Each number is 50 + 10 x the weight over its row's rms, rounded and kept within 0 to 99. Layers, rows and columns count from 0. The size before them is the row's rms in percent of the matrix's.

# layer 5 attention key, 128x96, rms 0.0538, rows 80-116, columns 0-95
088:45 70 36 47 43 43 47 48 52 58 68 43 43 50 58 58 53 61 58 41 42 55 55 47 65 60 44 36 64 53 53 50 53 62 51 75 48 59 40 63 59 47 53 32 37 47 35 49 40 56 50 67 66 76 59 55 37 45 60 34 62 54 45 49 49 51 53 65 40 59 46 44 47 55 41 22 50 41 33 48 41 47 53 53 54 40 55 54 26 53 48 36 54 46 46 63
080:38 51 51 59 42 42 55 59 63 43 41 48 37 35 58 52 58 41 51 51 65 52 48 67 55 53 26 60 44 55 57 41 49 57 41 45 40 55 49 43 56 43 45 42 30 58 38 53 66 49 50 48 58 58 52 61 35 60 67 33 66 54 20 46 51 46 46 53 68 41 51 50 51 52 61 31 67 46 44 30 47 46 46 46 49 62 63 55 31 47 63 59 42 34 56 54
095:37 46 48 56 53 68 54 52 68 56 63 56 44 56 33 44 56 27 51 46 41 54 42 52 42 53 64 53 60 64 41 50 55 69 52 40 46 46 59 47 44 39 44 52 65 65 41 38 42 68 39 25 61 51 48 45 69 59 70 63 34 53 33 57 48 43 59 45 41 55 54 47 54 50 62 50 45 45 63 55 40 53 53 34 38 56 45 46 68 44 64 62 58 40 62 50
083:63 37 61 65 61 52 67 74 39 54 46 34 43 42 37 49 47 47 53 48 46 52 60 56 41 40 54 48 47 41 60 56 62 41 60 51 64 58 41 56 54 57 45 54 53 59 73 52 57 49 48 58 38 41 42 36 60 62 35 54 66 38 65 41 38 43 74 43 54 46 58 56 56 44 57 47 45 58 59 39 60 67 42 34 50 53 46 33 35 60 36 41 44 70 44 50
082:54 62 59 46 58 56 43 59 63 47 42 41 42 40 45 61 47 44 49 54 54 40 32 65 47 53 61 60 48 43 44 69 50 72 47 64 62 45 56 55 66 36 57 53 50 39 44 50 47 44 57 37 48 39 67 57 31 50 43 47 37 56 64 42 45 73 65 52 53 51 57 36 54 71 55 40 46 47 46 56 65 41 55 41 57 46 48 74 37 47 74 59 57 43 40 42
092:61 57 48 57 49 39 45 33 29 53 56 43 58 58 40 48 45 38 24 52 48 42 42 42 60 40 31 46 55 47 55 47 44 51 49 37 52 34 64 40 48 59 51 61 72 46 59 54 60 39 43 69 40 31 40 59 47 53 39 53 53 55 58 33 57 55 50 51 72 52 34 53 52 48 42 52 53 46 59 50 54 55 42 56 59 82 56 38 66 48 51 59 56 61 57 62
082:47 38 68 52 54 47 61 64 40 44 36 51 70 44 52 53 40 62 30 50 44 41 45 45 40 50 52 46 46 40 52 65 47 56 70 56 60 55 41 53 60 64 50 62 65 61 57 37 42 54 64 45 43 40 50 45 74 52 44 69 46 44 66 64 54 47 48 39 53 50 61 47 39 43 66 60 45 72 52 45 53 45 51 57 51 39 40 52 58 58 66 59 55 69 41 30
099:38 44 42 65 52 36 54 37 46 55 48 61 44 71 49 47 41 59 50 50 57 53 47 51 50 48 43 43 52 46 39 68 84 44 60 72 65 51 50 57 49 40 61 35 42 60 49 51 57 59 31 61 39 57 57 52 68 56 49 35 50 62 56 52 49 39 51 47 58 50 44 54 51 31 31 53 57 49 23 43 34 58 52 54 61 47 51 47 49 50 38 35 47 51 48 70
088:55 56 49 54 47 55 48 57 60 40 59 45 50 46 37 35 53 61 50 43 56 34 52 41 48 37 46 52 51 53 44 36 34 48 51 45 61 59 33 46 28 50 45 46 57 50 68 65 75 52 50 47 56 58 36 51 55 50 65 58 38 52 51 49 46 41 68 64 46 60 30 49 62 36 66 41 45 33 44 67 65 41 43 37 49 55 69 59 70 63 59 38 52 55 55 51
085:53 54 54 60 40 66 56 61 31 51 59 33 53 36 57 45 48 59 58 41 46 52 85 42 60 51 39 39 45 45 57 33 49 54 43 48 52 51 27 59 45 43 57 52 39 43 58 58 47 64 56 46 56 59 49 24 48 50 58 56 59 57 52 53 53 31 68 55 47 51 41 37 47 58 74 35 45 57 60 61 52 67 55 52 57 39 56 51 51 62 50 48 40 69 51 44
091:35 42 57 54 47 49 47 43 34 48 53 49 45 51 52 62 43 70 54 39 60 51 58 49 50 56 52 44 41 43 51 40 34 50 49 58 71 47 29 66 45 50 53 50 27 43 54 62 43 52 57 63 45 53 59 49 47 51 52 34 51 47 69 37 50 51 45 56 32 47 39 48 56 42 43 22 49 41 50 81 64 49 45 57 60 41 47 50 32 43 32 31 38 62 50 51
076:53 54 58 67 50 51 65 67 54 48 53 32 52 37 29 33 61 62 56 47 55 48 64 49 49 67 41 59 49 42 51 44 27 61 52 48 44 45 41 35 65 37 44 51 49 60 52 53 50 49 30 49 42 44 61 47 42 60 53 46 34 37 63 46 49 54 46 53 58 53 69 26 45 55 52 45 47 44 58 48 50 55 54 28 64 49 34 35 60 38 39 55 64 44 52 65
082:39 50 43 53 54 46 39 34 69 52 52 63 38 64 43 60 46 41 49 58 70 50 30 56 53 50 61 65 55 66 52 72 63 48 62 50 61 58 62 39 53 55 51 48 53 43 39 42 60 35 49 37 59 47 53 42 42 56 62 42 35 55 43 43 31 59 33 33 44 53 44 59 37 46 55 55 46 46 53 40 44 29 44 49 32 54 48 65 40 45 56 64 66 34 49 47
085:46 40 54 57 62 43 38 45 37 72 48 36 45 48 44 59 35 45 70 55 56 48 49 48 52 52 59 66 50 47 66 57 63 78 48 44 58 47 43 50 57 46 39 64 45 51 56 59 57 42 55 48 51 43 61 46 56 39 61 36 55 44 66 28 44 45 64 39 52 45 56 49 59 53 54 38 45 55 56 39 49 40 44 43 59 65 56 56 34 50 35 77 50 36 33 67
090:41 61 39 51 57 42 56 37 52 54 42 36 31 47 35 52 39 58 48 44 47 47 56 43 40 39 59 53 53 63 69 52 61 57 61 78 39 43 57 38 39 45 57 40 59 58 51 43 43 46 47 59 63 50 46 46 69 35 35 48 53 37 50 46 47 67 58 62 43 55 63 39 47 55 58 47 47 53 46 53 58 60 48 29 54 40 51 41 15 34 39 46 42 46 50 47
081:66 59 53 46 42 51 54 47 57 51 36 61 47 52 36 63 44 43 38 44 35 44 46 42 56 32 62 48 45 60 47 76 63 47 57 68 47 53 45 52 55 67 61 56 58 53 45 48 52 43 59 32 52 48 51 40 54 38 40 59 62 50 66 66 49 46 81 39 64 44 39 39 53 61 58 59 53 52 49 49 52 49 39 45 41 52 59 35 52 55 45 75 71 60 41 45
083:48 46 46 48 61 58 49 33 66 54 64 58 51 64 37 60 63 09 58 70 47 51 48 25 62 53 54 48 56 56 57 42 54 49 46 37 54 45 57 51 53 32 44 66 48 50 39 63 63 34 50 36 48 45 55 49 59 46 68 57 52 55 36 54 52 39 54 54 53 47 45 43 58 51 52 39 40 50 63 44 49 59 56 27 53 66 53 45 50 40 41 62 43 52 55 61
093:55 28 39 46 46 53 40 46 67 37 56 58 60 43 49 40 48 55 46 52 38 59 47 43 44 46 49 35 54 54 53 43 41 59 44 45 59 35 39 38 43 65 36 60 50 56 52 54 45 54 67 57 53 40 31 56 50 25 51 70 47 42 53 58 75 39 51 53 51 47 47 44 46 62 60 52 33 61 70 65 47 56 53 56 36 60 51 53 67 52 59 49 50 75 67 60
098:47 45 53 53 48 46 41 36 60 45 55 60 61 57 47 51 44 40 46 42 35 51 44 44 46 51 50 40 50 41 64 66 47 52 55 44 63 44 53 52 43 70 51 77 74 47 56 59 46 48 65 62 41 39 45 55 40 23 31 53 67 58 52 26 60 46 46 50 55 51 53 51 43 64 39 43 40 56 52 54 41 50 60 34 42 50 41 34 62 47 45 65 40 66 62 66
076:50 36 59 54 57 54 59 53 59 37 45 43 42 51 42 49 69 45 41 50 71 46 40 48 49 50 59 85 33 52 57 57 57 59 48 43 50 59 60 40 51 47 49 37 55 35 41 54 49 33 50 36 45 47 46 46 50 57 50 40 36 44 47 53 41 51 47 49 46 47 55 46 46 29 69 63 51 42 66 65 62 42 53 43 45 72 49 69 51 49 63 62 65 37 38 34
092:50 55 38 45 65 57 41 41 41 60 47 52 59 68 55 63 55 64 53 51 54 58 55 41 51 41 30 42 64 48 46 27 55 52 54 46 48 55 51 49 52 35 52 36 44 57 39 46 31 52 44 45 42 72 47 53 53 54 59 47 50 50 70 43 69 57 24 52 43 62 32 43 57 57 52 41 47 40 40 60 40 65 41 64 50 48 39 29 53 49 55 34 33 62 51 61
087:50 42 58 73 49 32 57 46 37 60 55 43 49 46 37 38 42 75 55 49 60 53 34 53 58 61 71 58 51 49 56 59 56 54 79 49 59 57 31 48 55 46 44 43 39 48 60 53 50 50 48 55 42 39 58 56 49 35 31 52 33 41 59 43 36 61 65 57 47 54 42 38 45 52 57 50 42 67 45 64 53 53 45 43 69 45 32 59 49 51 44 43 59 36 57 60
086:44 45 50 35 68 68 46 39 35 49 53 44 51 50 59 58 61 47 46 47 47 40 78 53 54 44 22 40 44 56 51 34 40 62 55 38 45 41 43 46 51 34 59 55 43 60 43 52 48 34 43 52 49 58 55 42 46 55 56 51 58 74 45 34 56 35 45 49 44 54 40 37 55 53 54 47 53 49 63 63 67 53 44 63 58 69 61 59 59 46 41 45 25 59 40 57
093:57 60 56 62 49 39 49 45 51 50 48 47 34 33 49 50 41 53 57 43 51 41 66 41 63 59 42 53 44 47 25 47 60 69 32 51 29 51 31 41 58 68 49 41 63 59 48 38 62 55 57 56 45 45 56 65 53 59 67 47 43 56 41 71 50 41 59 51 60 46 52 34 39 63 66 50 50 46 43 38 38 55 53 53 48 49 49 58 65 51 63 61 49 24 49 45
086:60 55 62 34 58 36 43 49 41 47 40 47 54 71 49 59 50 55 37 51 46 59 36 65 52 30 25 60 42 55 63 64 56 60 48 55 47 54 68 54 40 61 56 45 59 52 40 53 44 35 64 64 37 61 48 41 44 38 41 51 50 60 47 31 40 53 61 50 51 63 47 48 55 44 54 59 42 40 49 60 59 47 39 38 60 77 50 56 40 42 51 66 55 62 43 33
087:52 48 55 26 48 55 41 50 31 55 39 39 47 60 60 43 64 42 42 56 59 55 35 50 43 38 45 47 61 55 64 52 42 43 47 43 55 49 63 54 46 44 53 65 40 54 46 50 38 53 48 61 47 43 40 51 42 55 37 41 58 52 51 36 58 61 41 44 43 52 40 38 65 60 38 50 54 47 51 63 62 68 54 58 59 81 36 43 75 53 58 19 38 54 48 50
085:58 41 57 51 53 45 56 47 46 57 73 54 52 64 36 50 35 55 62 60 55 48 33 56 52 63 60 65 50 59 39 63 56 58 63 57 60 63 39 60 46 34 61 43 39 48 50 45 54 57 36 51 39 29 61 54 42 52 58 61 42 48 55 56 44 68 54 44 28 46 35 47 47 41 33 58 52 61 55 69 51 55 53 44 57 46 44 67 50 42 44 43 73 32 38 64
089:60 35 49 45 43 21 57 65 48 61 44 58 49 53 52 53 28 52 35 47 40 41 38 53 34 57 47 63 51 30 44 66 74 46 55 53 62 57 49 72 52 56 44 55 45 42 43 45 45 52 53 60 52 48 49 51 50 44 34 54 54 33 64 41 44 55 65 65 52 49 62 49 44 64 48 60 48 58 53 39 57 54 51 42 64 23 35 42 52 54 44 67 55 44 53 42
087:63 43 57 60 45 36 45 60 31 55 37 34 47 30 46 50 37 66 46 28 52 48 63 58 49 51 43 50 41 40 36 48 59 69 52 56 48 56 38 55 57 58 59 58 50 52 59 40 36 78 52 57 61 57 51 30 54 58 35 58 53 43 58 40 54 44 73 46 48 48 50 57 38 69 64 49 43 60 65 45 56 53 59 55 48 27 49 58 38 56 48 46 49 53 48 42
091:32 48 33 68 58 51 48 28 47 47 42 56 40 57 38 35 44 57 48 51 55 57 42 48 47 56 63 66 33 53 48 54 62 53 54 38 56 49 58 37 34 27 59 40 60 51 49 40 40 53 53 28 46 56 58 57 66 50 65 50 36 50 55 71 42 51 51 40 51 46 60 38 54 25 53 51 55 53 47 72 72 50 50 50 50 53 47 45 48 58 39 49 68 38 52 45
085:54 46 43 64 65 48 46 38 55 45 66 56 62 55 45 41 44 53 54 65 48 57 23 48 48 53 70 58 44 63 49 81 66 43 54 37 61 47 53 48 73 38 45 54 41 60 47 45 38 57 41 50 57 51 38 57 53 31 44 46 39 49 51 52 35 70 51 55 47 54 55 39 48 43 35 58 48 61 50 37 66 51 60 43 59 35 44 63 50 51 29 49 63 44 57 54
086:43 62 39 39 52 50 39 40 61 45 66 51 44 40 53 50 67 33 51 54 41 42 54 57 61 36 54 43 56 66 46 49 56 54 45 63 29 41 58 51 47 32 54 52 38 43 35 58 56 51 50 45 48 61 42 50 37 59 84 45 57 56 30 62 64 37 49 48 61 48 49 44 43 45 56 27 62 42 50 45 45 49 60 50 50 71 69 51 52 51 62 47 39 34 44 59
081:41 45 57 67 43 55 57 65 51 52 52 40 63 42 47 54 62 57 71 42 61 49 29 46 48 70 58 52 56 52 49 57 38 36 47 59 49 47 57 38 54 63 49 24 53 46 42 51 40 50 41 72 47 48 56 52 34 55 36 41 41 41 43 54 51 52 27 56 39 57 49 62 36 42 48 60 69 47 32 57 42 37 55 57 53 36 47 55 54 53 61 26 60 54 40 54
087:44 57 53 75 51 43 57 45 45 58 34 38 44 55 43 42 42 60 53 56 52 47 47 43 62 45 28 54 44 39 54 48 63 57 60 26 64 44 43 58 57 52 48 48 63 61 45 53 58 57 37 32 54 50 45 54 75 52 50 40 52 51 69 49 51 59 54 46 56 54 44 56 47 49 43 60 56 56 45 54 40 50 40 28 59 57 48 26 45 46 17 52 52 68 50 65
086:48 45 57 76 47 44 59 43 49 51 53 50 57 39 42 24 31 64 53 50 58 39 57 40 45 53 59 65 36 36 55 36 48 57 49 49 49 51 45 39 51 56 50 62 64 40 52 52 28 46 55 39 50 49 48 56 52 26 51 39 43 33 63 42 44 39 61 31 60 55 61 44 51 42 53 47 50 58 74 56 61 45 44 38 54 56 36 48 58 34 43 58 66 37 45 50
085:51 54 46 46 60 36 46 43 53 51 52 43 37 56 54 48 38 63 43 44 44 47 42 54 60 55 51 47 46 52 50 68 61 56 52 59 47 50 35 68 63 45 62 47 56 45 47 44 46 57 57 48 39 52 64 82 49 45 48 38 43 55 43 56 59 53 67 38 72 37 53 64 54 56 40 34 64 50 41 43 51 30 47 44 57 38 47 50 12 58 36 65 55 39 49 49
092:50 60 59 62 43 46 45 64 60 51 30 48 42 29 45 36 49 45 58 50 58 53 56 63 49 56 59 53 60 45 40 57 64 55 55 61 34 61 28 54 65 52 50 39 51 52 46 46 58 57 55 36 51 63 57 57 72 62 52 45 44 46 46 51 41 42 66 46 64 45 48 50 54 41 60 36 46 45 50 37 46 32 49 51 55 34 56 37 32 51 50 75 45 33 41 26
# layer 5 attention query, 128x96, rms 0.054, rows 81-116, columns 0-95
085:62 43 48 31 49 61 41 42 51 70 39 51 38 50 50 72 61 41 57 51 71 55 43 68 64 36 37 70 66 62 45 61 44 50 52 44 44 41 55 52 65 53 40 57 50 49 41 60 66 52 59 61 44 50 62 44 68 50 51 46 57 50 54 37 36 53 43 62 56 52 59 56 45 52 44 37 53 46 36 33 48 37 47 52 58 35 46 36 28 46 53 56 57 61 50 34
089:49 42 55 45 40 40 53 37 63 46 56 58 56 56 39 62 42 46 46 46 44 57 44 49 57 53 44 51 47 64 57 56 39 49 62 62 52 51 54 52 64 35 57 38 51 52 47 43 32 52 36 51 34 49 43 62 46 45 57 46 63 40 53 68 11 42 75 53 50 48 53 57 50 49 57 63 45 60 47 54 45 75 45 41 58 56 63 63 58 52 66 73 53 57 32 42
086:49 39 46 63 67 64 49 63 38 47 50 41 44 45 51 50 48 49 29 55 54 56 54 52 40 50 47 51 49 22 68 34 62 35 56 51 52 64 57 66 40 41 43 58 32 42 53 55 54 28 50 29 53 47 68 36 49 50 47 51 61 56 50 40 60 45 37 45 40 47 61 51 54 57 41 53 40 59 77 39 45 38 62 62 42 57 52 38 41 50 56 47 46 63 46 63
080:48 54 60 46 36 50 42 54 64 57 46 43 54 26 38 51 44 48 35 62 34 57 43 41 49 56 47 67 49 54 47 60 54 66 60 38 43 49 39 62 65 65 62 68 63 68 47 58 40 53 61 63 39 57 47 46 39 35 23 43 59 44 52 59 50 37 51 51 57 73 39 51 51 47 47 44 46 41 53 46 52 60 41 31 59 42 37 43 61 47 49 34 53 66 53 51
084:41 51 42 45 58 37 49 48 31 48 45 48 44 61 41 38 53 44 57 53 47 40 53 47 48 42 48 44 37 67 67 40 39 49 68 31 73 53 56 28 48 36 59 60 61 71 58 42 43 49 36 58 62 65 64 49 37 56 54 59 57 54 40 38 53 64 44 46 62 61 49 52 66 68 60 46 46 45 56 55 53 43 59 49 38 72 63 38 50 47 35 48 51 64 53 51
080:51 42 60 52 43 37 57 68 41 52 61 32 61 52 53 31 38 67 42 46 40 52 37 51 38 50 60 41 46 41 47 47 53 32 41 48 40 68 50 59 33 49 55 54 39 50 59 48 32 30 53 40 42 38 49 38 55 54 48 55 40 33 53 65 54 46 61 22 62 61 45 34 52 53 48 76 47 53 62 52 52 48 46 62 51 61 45 55 61 43 46 50 60 60 47 64
093:34 58 41 63 57 46 49 30 44 57 60 56 39 69 75 46 50 68 51 41 48 40 50 39 69 56 58 33 57 55 46 47 55 58 62 72 39 53 35 50 40 46 49 22 47 43 51 58 57 48 36 53 59 66 74 41 40 53 63 50 49 61 48 48 52 41 55 60 48 32 42 52 50 42 43 39 66 53 36 58 45 42 63 51 53 48 50 52 47 47 39 51 46 60 52 55
089:31 57 70 56 48 59 61 51 52 34 42 49 52 44 40 37 52 45 39 60 47 57 62 46 45 50 27 59 42 63 50 34 24 43 53 51 61 53 52 62 44 34 48 46 46 45 45 53 54 56 51 40 39 44 41 59 66 69 51 61 55 39 51 35 50 52 67 56 52 51 52 51 45 16 51 48 49 43 41 48 50 48 60 39 57 68 58 43 63 57 70 44 47 57 38 64
081:52 31 45 59 48 62 57 62 51 29 30 48 64 43 49 45 55 39 53 41 49 48 78 43 52 33 52 46 46 39 63 54 24 49 45 49 43 55 53 66 58 41 52 50 41 44 51 51 56 47 72 42 35 53 35 43 63 70 59 51 55 43 48 58 55 48 53 40 39 37 62 55 47 50 67 41 48 53 50 33 54 39 59 51 38 43 57 63 56 59 63 48 44 65 40 61
087:36 60 48 65 50 71 60 65 39 36 48 58 47 47 60 50 63 53 62 46 59 36 60 43 32 52 48 42 50 47 55 50 55 55 39 55 54 52 49 66 35 55 45 34 46 48 51 56 49 56 83 44 62 69 59 52 54 58 45 51 36 59 53 47 69 46 39 45 36 49 51 48 43 32 65 38 45 38 53 53 52 33 57 40 55 31 46 29 36 49 53 35 51 42 59 54
067:65 66 65 47 55 32 42 63 45 48 36 57 43 48 41 67 47 48 41 52 61 45 47 56 47 41 38 62 71 52 44 37 61 44 60 42 48 45 52 56 52 40 74 58 35 38 61 26 57 50 60 43 48 44 70 56 51 29 49 68 52 61 38 43 59 48 65 61 55 45 63 56 52 54 56 57 55 35 52 57 53 54 37 39 58 59 37 62 37 49 55 52 37 55 43 50
078:51 54 67 32 44 55 33 30 48 60 63 52 57 50 27 60 42 70 43 45 51 61 44 55 63 70 53 51 50 68 36 67 57 55 57 56 53 47 46 54 59 61 52 43 61 48 50 69 46 62 35 47 58 45 59 51 49 42 46 42 39 40 40 43 28 54 45 49 54 48 33 50 50 50 50 47 53 45 44 56 39 60 49 49 61 54 36 26 65 40 42 61 64 64 59 44
095:47 45 32 42 57 53 47 49 43 76 40 64 52 28 53 65 46 56 64 51 47 36 63 55 46 48 55 47 54 46 53 45 62 66 73 45 74 42 66 57 58 62 45 47 44 51 41 41 53 43 43 61 62 51 61 57 39 38 49 45 44 50 47 46 46 50 66 47 47 60 69 51 46 42 69 32 44 36 51 35 50 46 54 34 51 38 37 55 45 52 32 59 37 55 54 61
088:42 42 35 54 53 61 46 29 52 45 58 62 63 44 53 60 28 27 35 48 41 53 61 25 47 44 57 50 50 39 47 63 44 72 65 63 45 46 65 52 57 46 54 55 32 68 56 41 65 49 50 66 59 53 44 60 51 46 49 44 42 50 62 40 54 54 51 44 41 56 59 46 63 49 48 27 54 63 56 67 51 42 61 51 54 53 52 41 39 43 69 53 45 46 44 55
079:62 30 38 47 47 57 51 52 55 54 67 49 54 49 39 47 38 58 42 50 31 37 48 34 32 55 54 40 27 41 56 58 39 57 72 41 50 59 68 45 53 55 61 53 50 68 51 43 47 37 46 37 60 44 55 34 63 44 41 56 59 42 67 68 40 52 55 43 54 65 42 46 71 43 48 42 60 65 48 52 43 48 45 52 30 60 62 55 56 56 51 51 48 65 43 58
087:44 42 52 41 57 38 50 42 57 42 45 64 63 52 47 56 36 47 56 54 48 49 57 53 51 38 57 57 58 55 57 46 42 53 72 44 71 48 56 36 59 35 41 54 42 63 35 69 54 45 39 28 59 53 63 53 30 48 55 46 53 57 40 58 37 46 65 65 48 44 47 57 53 57 78 26 56 50 53 42 46 68 53 35 54 61 47 69 45 43 44 55 40 38 46 48
094:45 45 54 50 60 50 59 56 44 36 52 59 55 55 42 33 47 38 64 45 45 48 39 51 39 49 44 61 49 65 61 50 41 43 20 39 60 57 60 47 54 59 54 52 57 56 51 43 39 51 41 15 40 48 20 48 55 62 48 43 37 53 52 48 54 51 47 37 45 40 62 48 53 62 53 69 47 57 64 41 42 67 68 41 61 71 48 41 54 60 57 44 51 43 53 48
089:36 46 38 67 62 49 56 55 40 56 70 64 48 56 54 31 42 35 67 44 56 41 39 52 46 59 53 58 48 59 57 61 63 43 54 32 68 55 58 42 36 56 46 60 58 68 47 40 52 54 50 28 40 63 47 45 46 53 32 47 48 54 48 40 53 64 28 31 51 40 60 55 53 60 67 53 49 58 65 48 41 48 40 44 58 73 52 40 43 50 37 42 56 50 50 59
078:71 48 71 37 46 65 49 40 34 64 42 49 62 40 31 46 52 50 52 49 54 59 65 57 33 47 47 42 40 68 37 36 46 50 64 65 62 42 69 55 53 42 58 42 62 37 46 61 58 45 51 49 54 36 49 51 42 51 38 47 41 38 54 53 45 59 68 47 56 50 39 38 47 47 44 59 64 45 33 70 62 51 57 54 55 45 46 48 70 67 56 66 54 57 50 50
090:54 54 43 43 37 45 46 47 64 45 60 60 59 58 52 56 53 72 71 56 48 45 67 36 65 32 56 47 61 52 49 23 59 53 52 55 43 36 39 54 36 51 39 40 41 66 47 41 47 54 46 50 57 58 47 52 68 55 75 54 42 62 47 33 49 34 41 55 38 33 33 50 44 37 62 54 47 39 43 67 45 54 52 51 47 52 56 51 52 30 53 44 36 52 45 45
079:49 59 60 70 54 47 51 50 43 66 50 78 40 52 48 53 63 57 43 38 52 35 47 41 45 64 48 40 45 56 62 59 65 54 44 61 43 42 51 67 46 38 59 38 40 45 57 23 38 50 53 58 34 55 54 61 54 33 47 60 48 60 37 39 62 36 56 58 55 56 54 38 50 47 51 53 49 49 66 55 62 46 51 32 63 43 29 31 36 62 46 48 52 52 53 64
089:46 44 35 30 30 55 46 55 44 45 45 45 63 40 45 47 49 43 75 51 53 37 72 57 50 45 59 41 58 50 48 31 32 62 56 52 45 43 58 41 48 41 40 40 57 60 52 48 52 42 61 67 55 63 37 45 28 67 70 45 56 62 65 56 52 47 38 47 38 48 45 47 49 46 62 27 45 46 44 59 62 47 60 52 34 55 64 58 46 57 47 58 33 57 47 47
091:67 43 62 36 38 34 45 47 60 61 45 23 50 34 38 48 53 35 55 59 45 51 65 50 51 46 38 53 46 51 46 56 43 36 52 54 33 64 43 41 66 51 54 40 51 46 49 50 69 60 50 70 50 40 41 55 57 33 58 73 54 62 49 54 46 51 65 52 52 51 54 45 59 63 40 60 48 49 28 23 30 52 45 39 45 40 51 62 47 48 55 56 48 49 52 54
085:49 33 43 54 46 64 37 37 38 52 65 54 58 53 51 41 40 51 49 68 33 39 65 43 48 56 55 44 44 55 44 39 45 58 75 39 59 56 46 53 35 52 57 65 69 52 36 61 47 41 53 48 46 49 40 32 49 49 45 49 48 48 60 27 65 67 47 46 54 79 41 55 52 50 36 45 53 40 49 66 58 50 56 39 50 69 60 51 69 48 47 45 48 66 50 52
083:40 57 43 66 41 46 52 62 51 43 58 49 48 64 56 41 50 49 50 55 50 61 63 50 37 32 44 63 43 43 54 27 51 66 34 47 60 35 59 37 33 47 45 59 65 76 50 49 41 36 45 55 64 57 44 46 34 54 61 41 73 61 53 43 53 67 33 55 48 42 46 50 34 57 44 47 42 56 61 59 65 57 66 52 44 63 61 43 49 58 53 44 41 47 62 58
086:45 53 65 58 51 54 53 33 46 48 58 69 54 48 57 58 50 61 57 24 49 46 53 36 49 52 47 53 37 39 42 48 55 67 64 68 49 43 56 53 54 38 43 31 54 43 56 34 37 49 40 64 49 65 51 59 31 47 51 64 47 49 38 73 50 43 60 59 59 52 52 37 56 56 47 43 51 46 34 56 56 41 75 31 54 33 39 52 57 71 57 55 43 52 53 52
084:65 40 45 62 62 52 61 54 41 59 68 57 50 57 55 54 36 56 39 47 44 40 49 52 58 72 55 55 57 32 51 46 65 45 42 40 50 60 49 59 52 55 50 66 57 43 54 50 38 47 48 57 27 49 59 39 65 44 41 62 49 52 44 46 60 44 43 39 53 52 52 40 46 57 30 70 53 54 74 47 40 34 45 56 54 33 38 47 42 59 23 43 60 58 56 67
085:56 42 43 56 58 49 47 65 46 55 42 35 53 35 51 46 45 55 30 46 38 47 52 46 46 62 58 54 56 32 53 47 42 47 43 46 30 73 38 74 55 61 59 57 50 34 55 45 45 45 46 58 29 52 37 36 62 50 51 52 46 51 60 52 67 42 48 36 46 51 54 48 41 51 45 72 40 39 56 39 45 48 42 68 38 21 54 55 43 59 50 41 50 62 59 64
089:59 49 47 43 52 55 42 41 50 51 49 47 56 55 40 49 46 74 44 44 47 52 64 45 52 59 42 41 39 68 53 63 35 66 53 59 51 52 61 55 31 34 54 33 43 50 43 53 52 63 46 60 46 59 53 50 49 36 55 40 39 47 56 71 48 50 75 67 46 56 36 43 64 51 46 43 53 57 32 73 52 60 62 46 34 55 48 67 55 60 73 67 45 50 44 52
084:42 51 57 58 58 51 42 34 45 53 60 69 45 44 58 53 31 67 46 56 35 51 54 34 58 67 66 44 50 51 51 71 55 62 32 45 66 47 47 56 57 41 39 43 50 62 48 42 36 54 25 48 49 65 62 54 31 43 41 62 44 60 41 69 52 47 61 57 60 31 52 43 62 53 34 49 61 57 52 64 50 57 57 45 59 42 48 57 55 43 35 56 46 40 41 47
088:48 44 58 36 35 46 42 41 58 40 32 57 55 48 33 71 48 53 54 57 51 49 48 57 57 42 56 61 59 62 38 61 45 58 57 45 44 50 62 42 68 50 55 53 59 51 44 61 53 61 41 47 59 50 49 54 33 71 57 28 56 48 55 54 34 51 53 63 43 53 53 62 50 53 50 19 55 54 22 40 74 61 58 47 59 52 59 49 35 53 56 48 48 44 44 36
085:53 65 53 58 58 56 47 50 59 46 57 46 38 57 52 58 59 54 41 45 66 52 33 50 46 37 56 52 63 53 30 66 69 39 36 55 53 39 43 60 51 67 53 54 46 59 52 36 46 55 46 55 33 57 56 64 51 50 50 63 45 52 45 31 56 42 31 50 56 37 49 43 45 51 48 71 53 44 57 56 47 41 24 58 48 59 28 46 54 64 66 44 50 34 73 40
085:42 50 46 38 63 47 65 57 35 54 62 48 43 53 56 47 51 58 50 53 65 49 49 55 63 40 39 45 59 56 67 59 57 57 79 57 55 55 49 49 39 35 52 39 53 39 48 50 60 49 44 38 50 52 76 41 61 32 56 51 32 56 46 43 61 49 61 43 56 43 54 45 70 40 51 55 54 26 58 54 33 47 52 62 43 51 52 50 46 25 31 52 39 47 30 54
081:77 47 38 52 52 44 42 65 30 73 51 72 45 31 54 41 44 37 34 55 66 49 64 51 41 55 39 51 59 60 45 49 47 43 48 50 46 47 55 40 45 41 52 43 55 46 63 31 37 58 56 45 55 44 64 65 51 32 35 57 38 53 57 58 57 42 73 50 42 54 61 40 70 55 53 66 45 39 57 60 54 58 56 46 49 48 49 64 44 58 46 48 56 46 42 58
086:53 61 43 57 62 39 48 52 46 63 68 51 62 35 62 52 52 60 58 53 49 45 58 52 52 52 49 36 48 39 54 66 42 73 69 72 42 53 37 53 48 52 49 59 57 55 44 44 49 50 51 51 55 57 58 51 55 40 32 37 44 57 54 53 47 42 62 59 60 74 62 54 72 53 38 35 65 44 28 42 53 39 48 45 62 34 49 45 37 44 24 47 52 43 58 57
089:69 48 62 49 45 44 46 53 53 69 50 27 53 30 51 65 49 56 40 48 55 54 47 48 52 56 42 54 65 52 52 59 59 33 66 72 41 58 53 55 58 47 53 55 39 43 52 62 53 52 59 52 44 40 60 51 71 50 43 56 46 46 61 43 40 36 69 53 55 59 68 60 50 36 46 33 50 40 50 39 44 29 31 64 58 28 51 60 51 39 52 66 57 51 48 43